Part of a small language model's weights: 8 heads of 32 (4 for keys and values), 326M tokens.
Each number is 500 + 25 x the weight over its row's rms, rounded and kept within 0 to 999. Layers, rows and columns count from 0. Numbers have three digits each. The size before them is the row's rms in percent of the matrix's.

# layer 11 MLP gate, 704x256, rms 0.0733, rows 32-65, columns 192-255
109:491510521493505482503504477531495512494522492516521522496496519470524475482503518486491507480541497504476483487468538500505507500474507483488466513526476485525510493521487481550490467496523446
094:483527546511479490517506520503491478464488487489560487481542466472471518491482480496459516491517508508547493560446522467522504510472514502447543522520481475467501504511523523522454508474469513
105:531507506479495494538539482513471526497474471494503437564499500513502541465448549491494461538526513465529519483522472463510469518494534524524499478539540496481533525560503478542466503494506483
095:474541522548509509497483552506470501516493511488477563493484511548512539488513483509548472506489498464475574468496511502490522475485468484488558475505498499475495496512519489497523501548467476
083:462475480515520516559513548505533479455488520507535484521480490493498535517466517543524524462515488491472470474494510483489453497488520531482488526492490481504504504469502497487491504499500515
097:497489547488450497529447487462475486468488486478498553489532475507525530400538483524506521493539542520499488515493473500492530502513519499462548484498487528487494493492502507508466510469478496
100:490477501490539518534527500534473533503472492477517508499486416545482464506468496458504442549522513484533517485477496498484503495489514505506481488523521494474528546491469517496520509483547536
094:519460489531535499512509505526519465455495501486477506507517477519545524501525500496490470517477483497483449535521453534493538463510516506505500453497494517483516497524494491498512525475480529
097:509526517479502477500518508491483473486480477488491532511501524509488490502503509513481503497520460479515461522515505517545493513543546515551490511501510500512483462536561479478472524517495535
099:514516466467488466495449549529495545464486513450529537509495483527505528469470482512539534506475487471506548501496495487482495542542483454502481507500497550527496466528528542492460521513482496
105:499549504432524508471510499507516475450470513523510555465516503512539474473534522511494507526517542524483477525500496485513486475494516502497474499511506480456502523515529549516512511493482538
098:466489514505513488485470509486491558514530512494531521518493480494485495509494531488506477522515483506464507494540509492465490470546501509494520485521498542449477519532493503477469501505493507
095:471491498471532502502500531508492528497473519480494549511510511483513489517523475525455526506522477505483514521456518486520486477518487514519519525541502473526456484481523470507479464474512468
089:529456503538501495467578499521524530456499530476501553547504498504488497486483519517490494517509508478504525486478515462468465546525492536523501493476494513503492509524507472472469507448517514
093:544528496480519475507554499538524521455548523506517488501499487504546479478530509502517524475554542461485527490505533523490501471488510523491509518566491533473536491469480458516529541503474547
094:519483538536442504499523536433468504479490555548543490503487528450514552535510457492517549471476485511456484491504528515526496500504530471480450531525493487523493512513484430528514541500535514
098:565506533492481509512491496494488464483540499498472497482518473550510503490491517505539470510532529497487524522486501488520519524459512477492516480558525523514490516528498494512490475483554540
098:505516460545515469507497492482512481522522481530519491482509488487501489538551450530496496486511492507486491487524540577457496534468472509496493481509510484492528433544466455512520534490495483
107:519504529481511454478546491476521475509541532474496440508443494526498510494490531498511481525502502516460488481488498440488485455468500480468465502502510516507533515562485532526467519472501473
113:511503523503497507514512534480523474533518499530504511494513501449502541433506495449478515493518559530480525529478505499512476475490528476501477508494510454525499522493506575498477509534507508
100:528496477520508492473526485527491486477492477524524513543492497515516484477505469527496462501545511480486536498498503456508556451500485512526503456509511489500495474461484492505501499461465465
101:497500502556490541497501504509494505516505461505468455531512522510494559473514481485500501482484511491515472519504515526471493513509489486504554504497494516537506522489532477510453524518537522
093:485493573554521503502475512543473521512527479491485540499471437491510514493486511471513488504464487470480497450527510493489454506510472522492555513517515484525485491528523495493504545515506505
104:526505503527448494526532526539479511506494544506495516499480455506524535477466516502505502466508503428474525493484497464493496516510493496509516502511471511468503528482486524518459517451516528
114:499493503507534467536451534512463467450486526499502518506461489513532483501504502473474457496500550468483511479465518490508519486510499504490497457520506509501453472484510519576484512503546515
100:475537524473515497467492491492518506460523514494507491487488496522473531488478447503478477469488518486467532527534525511491516486563511476499497524537460502517531497502456441519549507461461475
108:553505515485497472534491479511482496517454502488494491521503523443537540494534499463471500517527487493466505489487519512538468449487507459571493487497537501498516520557480516535530525513502505
098:465453483533504503499479520458500447530500497501518518485530532494485525521483525474519521486515473495477485530579505476469489543523501485461497524457478461514492481527497486499497505492478488
110:527513579512475448483519495466471482448505536504478498532524477518571490524506496449539506503512470484477521515522499501526507514461494484542516502489518466483486494512468520475460503532470506
101:499526543484490486513499509516534494490503493536503516502548513477455512464528500503494535459496562513468484528475462501482481502481501494491503517503520515503473537517515487486458462522487485
101:513488473493501533503521507484469477447523541453520521488508507553552476455468527527521493496535501486488570512514503469494527491538490455505494526536494512549515493470432494528515517498484498
089:477525494496503531502522455489522523465497507522497490499484485535540513483526496495494491493516469495498483459507484507500515507528541499525536534489499516520494504473451466522503517492501453
097:485496527522483521496523474513493496505505479489470525496529507493533528454525461502491524474477510559538484469518493509479513460480478508494524482486535450503475529507465524525502514538496496
104:572515499467522486482499519510509531436478476485485521506539491496457476448454480499485503537510530514493465471497453516516524495494512472531535522509498495481478525557492514490473479499488538
# layer 11 MLP up, 704x256, rms 0.0675, rows 32-64, columns 192-255
109:505499519472442534496527506501472524504455473512500464506530547507542479483515489483498477557501499482535493508511515526531467474519526477513496497515569518493485452499517485507484536490500535
097:492517516489469500517511500496471519504550504487522485488490486518511575462479501499507502501494522490536484492530502459473516498526497518517479460451495474485506514537517444490541491522501507
097:558515446483503508483482435486507496500481463527476470500526482513470466511433477511491552515515510490490516502486491520441519519501507503531510486499526510504492495502491492472531487501459490
094:502527476526472472510524542489541507521518515471531521505549511494485486496531462481462533498506448517467513516512513528495540530481515510481479480492460531477488549543469489492528495493460529
089:525496463470492466513501531455527519479488462486519511475503526464482474514491501457470523491499509487498487561519501499502501506491475476469464499525536479442498492524496517483495489484513518
099:514490521518524495523507506461496509535501469454553487515507483511495509473533506467518503487513520499567507505518524482489495546478494502512482504531468488501519500467516452491508487524472506
095:539504505505517485482476516532516512525498473477503490503440489478515526527506521530485501517506533487497517528495525480526511500475537487541434539488526496515513504524540499526522507512514501
091:510479513520532476473500523533529552488510498536478478510529558554500507493510540495477515499550500522494483517509496513516480534504480491509480513515508505547491537516486514448471514442486482
098:520478488518472502538533522475487512486472520503528525507496522493504508475496517531483491506509495538483465499477507506524480504467551575529449525468483506511530495494485523493475480525471507
101:472510512529494506512518490516501504522490492508453483539502493510495529517521501557514500458515519470513448511510482536489480554485493502536486498450495501539514466446507481499474474500494494
104:493511520524505484534516455530489477526469491462487551488541506535545493499488545528463472524509546511526476487519528503501485484536506510485490522484534456417505459535505519554476535518534502
098:528541553463489517529531467477485506479528481469508536467480480496502524549489514497537490450521505512476491439506559476482493530527538512499462508473542517465526479493506529485539455535518517
095:496532464475499495527524531492506492458503525493460475493503516499474502487531478513464516495538490506493507484500447526513527472509499485521434496503506523525524500475518471466521473494486445
089:522481468474480476500541476499522503497537505486524525489511534529527460517486512452544532561509511521491475527460496484511504542491495530527502550518519534518518495573500485481466465474466481
100:527501495499474555498544536519486500525478480482481538517549500487462541484494513516488509515465507489529480450531478500528494457510499482507517457521519528529471523508505532486494492497524478
097:502492464498507502487485531507516531487489505456465490511526490493486528508483461531541491507534542503442502504518471545461516495493476491510512476509504521498521516483488484487484465553566498
098:500518497502537515455522505507517508501452538520554514495490509452468522482557494484502472467494509511508493509496507507489510475484479513531518490515528479505525481452495487480520527513494482
100:513467480510507481471475529491523506492510494494488570442513494518536504491454514474524502496525523505497474417536553515491523523469448463519534508521507496493518506529519478489484473486504477
103:497489522517516494504503502487507518478474470487463490490561526503504492488477484472495563479470482488513440510480497504485497531476538508493517484493506493495471481477502488455486517535533505
106:477499514421530542491464455522496460500548502490502518496483496484474508538467450531482478487498522521465497505481465525491512467547510529502494481498533509516537489555507519514497480516495485
099:482508480536447475535566477531534467500471502525492498542468524524469470485490506502468478482497457486504500464494512482491511505468473487490550545515530528522507518505456506534498562513482502
099:466489466485512499518496493500560532557520549500498467494543467498488488473501466534523502472463480541485498437498468509492498420543518510492467488492479495507532494504474508510528479475510448
098:536503482502474530450535512487490521493523479508531518543518488517469507485479541492531459496492510537516516456530508500502474534551488526504487481546551494466479502479496482512465485496496492
106:434508487495487499496488456481521481496502527462526512529521534511504489547475506500463505519518480497443502500458530516489538504532506456465448494530508517489453525497469476481522455490497503
111:532504497503522517523496514512515501463515468487512454484463486501519480470463479438495499512491528536478494511527476529498519529438535507538455489534493464500515548486465474506514509457494521
100:485524493461516480510513455498521492500497460493520459500505519478462494482469516533477466489505495468511481498482532445533459541475476468491513498511532560489476492467543461480517538511523450
109:463476467501493512482510564471525520499512514524502545455468499528467479516484498458481514484459504519506520529471489456496516506500510536513499487528531488476433457512491528493471458488497512
102:515500523519523484501448498495527526500521502494477466484442508513531486487504456515501555532490479464473461500513522504471495503537492548466491502496511499524471513477511536481483536454505496
107:458527502489552538472498484481517489508468479481519541493509491506505465516464467510572508479534496485484532548486484464481488496506500490500495490464547526526519485499499503461525504472490493
103:499506534511467487455473467523556492521489477448543508468518492516480512511492514480491487469518499516492484515509493490508522513500517485460554493501501493441511524506491527512461506446498499
103:530522447510522516502498508488550481503478528483478459507523504499500489479492495525516549466506521513477500531505484566536526480506469447564502513527501452583504522462491485512515489482527473
094:487485500485495502465492501444540464541522492530514493492530559517548493514571474525495540503522501473515516514532505489527482455524508486530494496518469486516448490522492534505459481535506475
097:511528494513537482485493483529497496489530499484544518492475531515479511492528468487492503509555497466516541487489493538527494470534493529480510461517448495504531497482501461490513512485476504
# layer 11 MLP down (transposed), 704x256, rms 0.0607, rows 32-64, columns 192-255
108:528511522484445495493471499506480482517493508501498472481477535510523525490475492505470451493505505504535530534463532488524458524517527484447486497547516540532455477487511508450517487530518494
099:507499562492515491503515488528532524485501464496541453505484489489512530489502525514507482497483516481526487537483497431517510528447509493485513463486491477482484503536557517525536475494474526
098:543458476487502521497514431512506464489507480499511527484497494545508512468468496517466542522505470541491515505491508492467485494477455517526499508499517504478498482462478484466504466560520452
096:526476483525531492488501493440533486481497466490500482496505456487456499522530551523512480515526537520516524545498522497498508513525553479475500509524503510495520476483507457528491511460525553
089:443476498527538538521513517464528484472486494521515503461513518476503558528492508528520488470491459495534483484468515483508472470506552552513517476458523512542529494488512509517495516476475513
101:493502509459479507573533492525503511495483488532531507519536447472474495489524522504521508511531492529460495496530468516500478521485496474487443486488531519482462513502508486523463443504514526
097:531492507473533503515511519455496513537496431502518520521470489482535493476523473520491490502497506494508522530534506522452475491489421478489511509484527476539467534478478511484541499483498490
093:453496502482507535504480491502500520523467472496490545483501504480533469521518493512498464475490480498490486488469477488514496497488501471527494461454494527518486474485507527495500519500487548
095:531511508545495475510502507504483523501474549444454487493484478489521517478489483492511519528492539498478526475515515468475516502477499526492477527509512509511515539462519503498535440492474513
100:482473489535527519482523472465523446481499487541469482481487512500506482495506513455469469533488505530512464492494532507508497480472529565467530490510531450511489521485535462511510458530527512
108:557489492533483496535504479515479514553479502487511514510499513471508498495491488533490462487469537470509498492535530502512476521522531503476519527466515490488496439507507512520492537510516506
102:533538474468496555480508463518464502500509469525520462493495506508505502509514499489505481449492490490483531466523532508473504517521525506496464500489520491480514498531502470486537492523495529
098:513511470485466475508511504497521514477509516514520451482466516521509518515491490520494482542511483527503493456544519463530495504503450489497477464496493503517476515536454516480506488488459501
090:495519508504480524506479485500511497503524503462491497477516481547495528465536521495490513508538524505496462546500508483493495501491522482524496521530482531515521501491479501491514534511503443
099:525487465519496509490530551527538505485492500515554503479514508527457536480459479486533463519494519557479462510527453500553527483530472480529495486512485525501510531481506479494506502491553542
094:503455557535484507528510487522524461517533541541526520487469501504502475495553517477484493521450455497542506496510519445509505472499513516465509486488512452488487477513539502508492514489459506
101:521534509498479517522517484528528479464481507518535547493498495505470513469526508500495486493502518534524519513478500505481529473468504481534552471551528486483528503477513502446519504491540490
097:459538527507537532517505504501491473519478526489530438545457527475491483507507506526493495498454474484496530524484459497479466522525515515481520490477509504523522496464473491529505507473490535
106:504497508513534487472500469472472483449540511498484491482489522491520514502499492443484510463465537527489466475451471481544455520450544515546504513518532524502512474474518495490474498561526503
105:448541525476468511460550531517471574517473454492484530500487494513477509494519524501482513547481521486508531529515528508520537485478509509495496501479463508450481489494468532494534504512519509
100:487513540518502441489496502530524540487455501470501541490546519487477544474505490502500484488519455477523503496520539503445466521492491483496513525483511495522511516504483529519546518525484534
099:493495540510518466497449505484474473440476521515511544499507502495474517512484535498517493519554470476462488504489559523524478508506526486485470475534524494486510459505505468500495508543459524
095:506490512524529494529498490534484498521522463499488522459467482475507472487493465528520505494507523456487509516511473490480505457526483520551520546492500533545497499469544489496489532519510498
103:505468528543484483496515524492515539500499487514501533495534441527499521502454489519483489471512481513467527537481455499487488469474491461501541529507495530511542516488477562529503533454477487
108:501498546475501522488458556503455504473560520517501464529525475501520490491487483494486508504490538497495468498464544489512471489500491469472487501508461502476490500471461483536468512485524542
098:468541493463468509468492505507535454518485489506495509496547479531497477451486485513469464515465541544507497504509484518486506525551505556470484486549510499518510452490548474473480465503462514
106:479525483526489494484515489498479464501481522535494526467459482521506482486497491471498514506479548515507490506507504466463510521516497531518509499492506505465483490525494517495519458492508509
101:468490486480479516506550475502469487495491500518535532505568504510478526497483523467518445499493521529556534504463467496537485524456511480530510494514495506475514483513497464517532477541497505
109:483509478493470508539487510531514533493528496518500535524510530521467519456486478493485472481525508507516489500489532492480510547480517483506472473504504509488470545543492481514496480519540507
102:500518536456531515484505466518539461519481510515463466506460522464516495512476479519537523423486520536512536498488489504472504521525497480495543506498479490525512526514504480515496473505508502
100:481458532465470484470484507502516554497472489494500498482471506444481529483479536500513493483539517514516498505532508534541478506520519487482481514475493517487513464491519498528474570533517511
094:530544509505506487534493517529474509489491465504476527494508468482493481517502463516469497450480507470503476497514487490472472505482477475474524439503505474514528498481549524516496527443477543
099:504576500492493481468488485536511546448540514522502521504537512493494504513503495513491512486479509486521547516536503520511545498521504483513513542475520456460458489528501536482515483529486536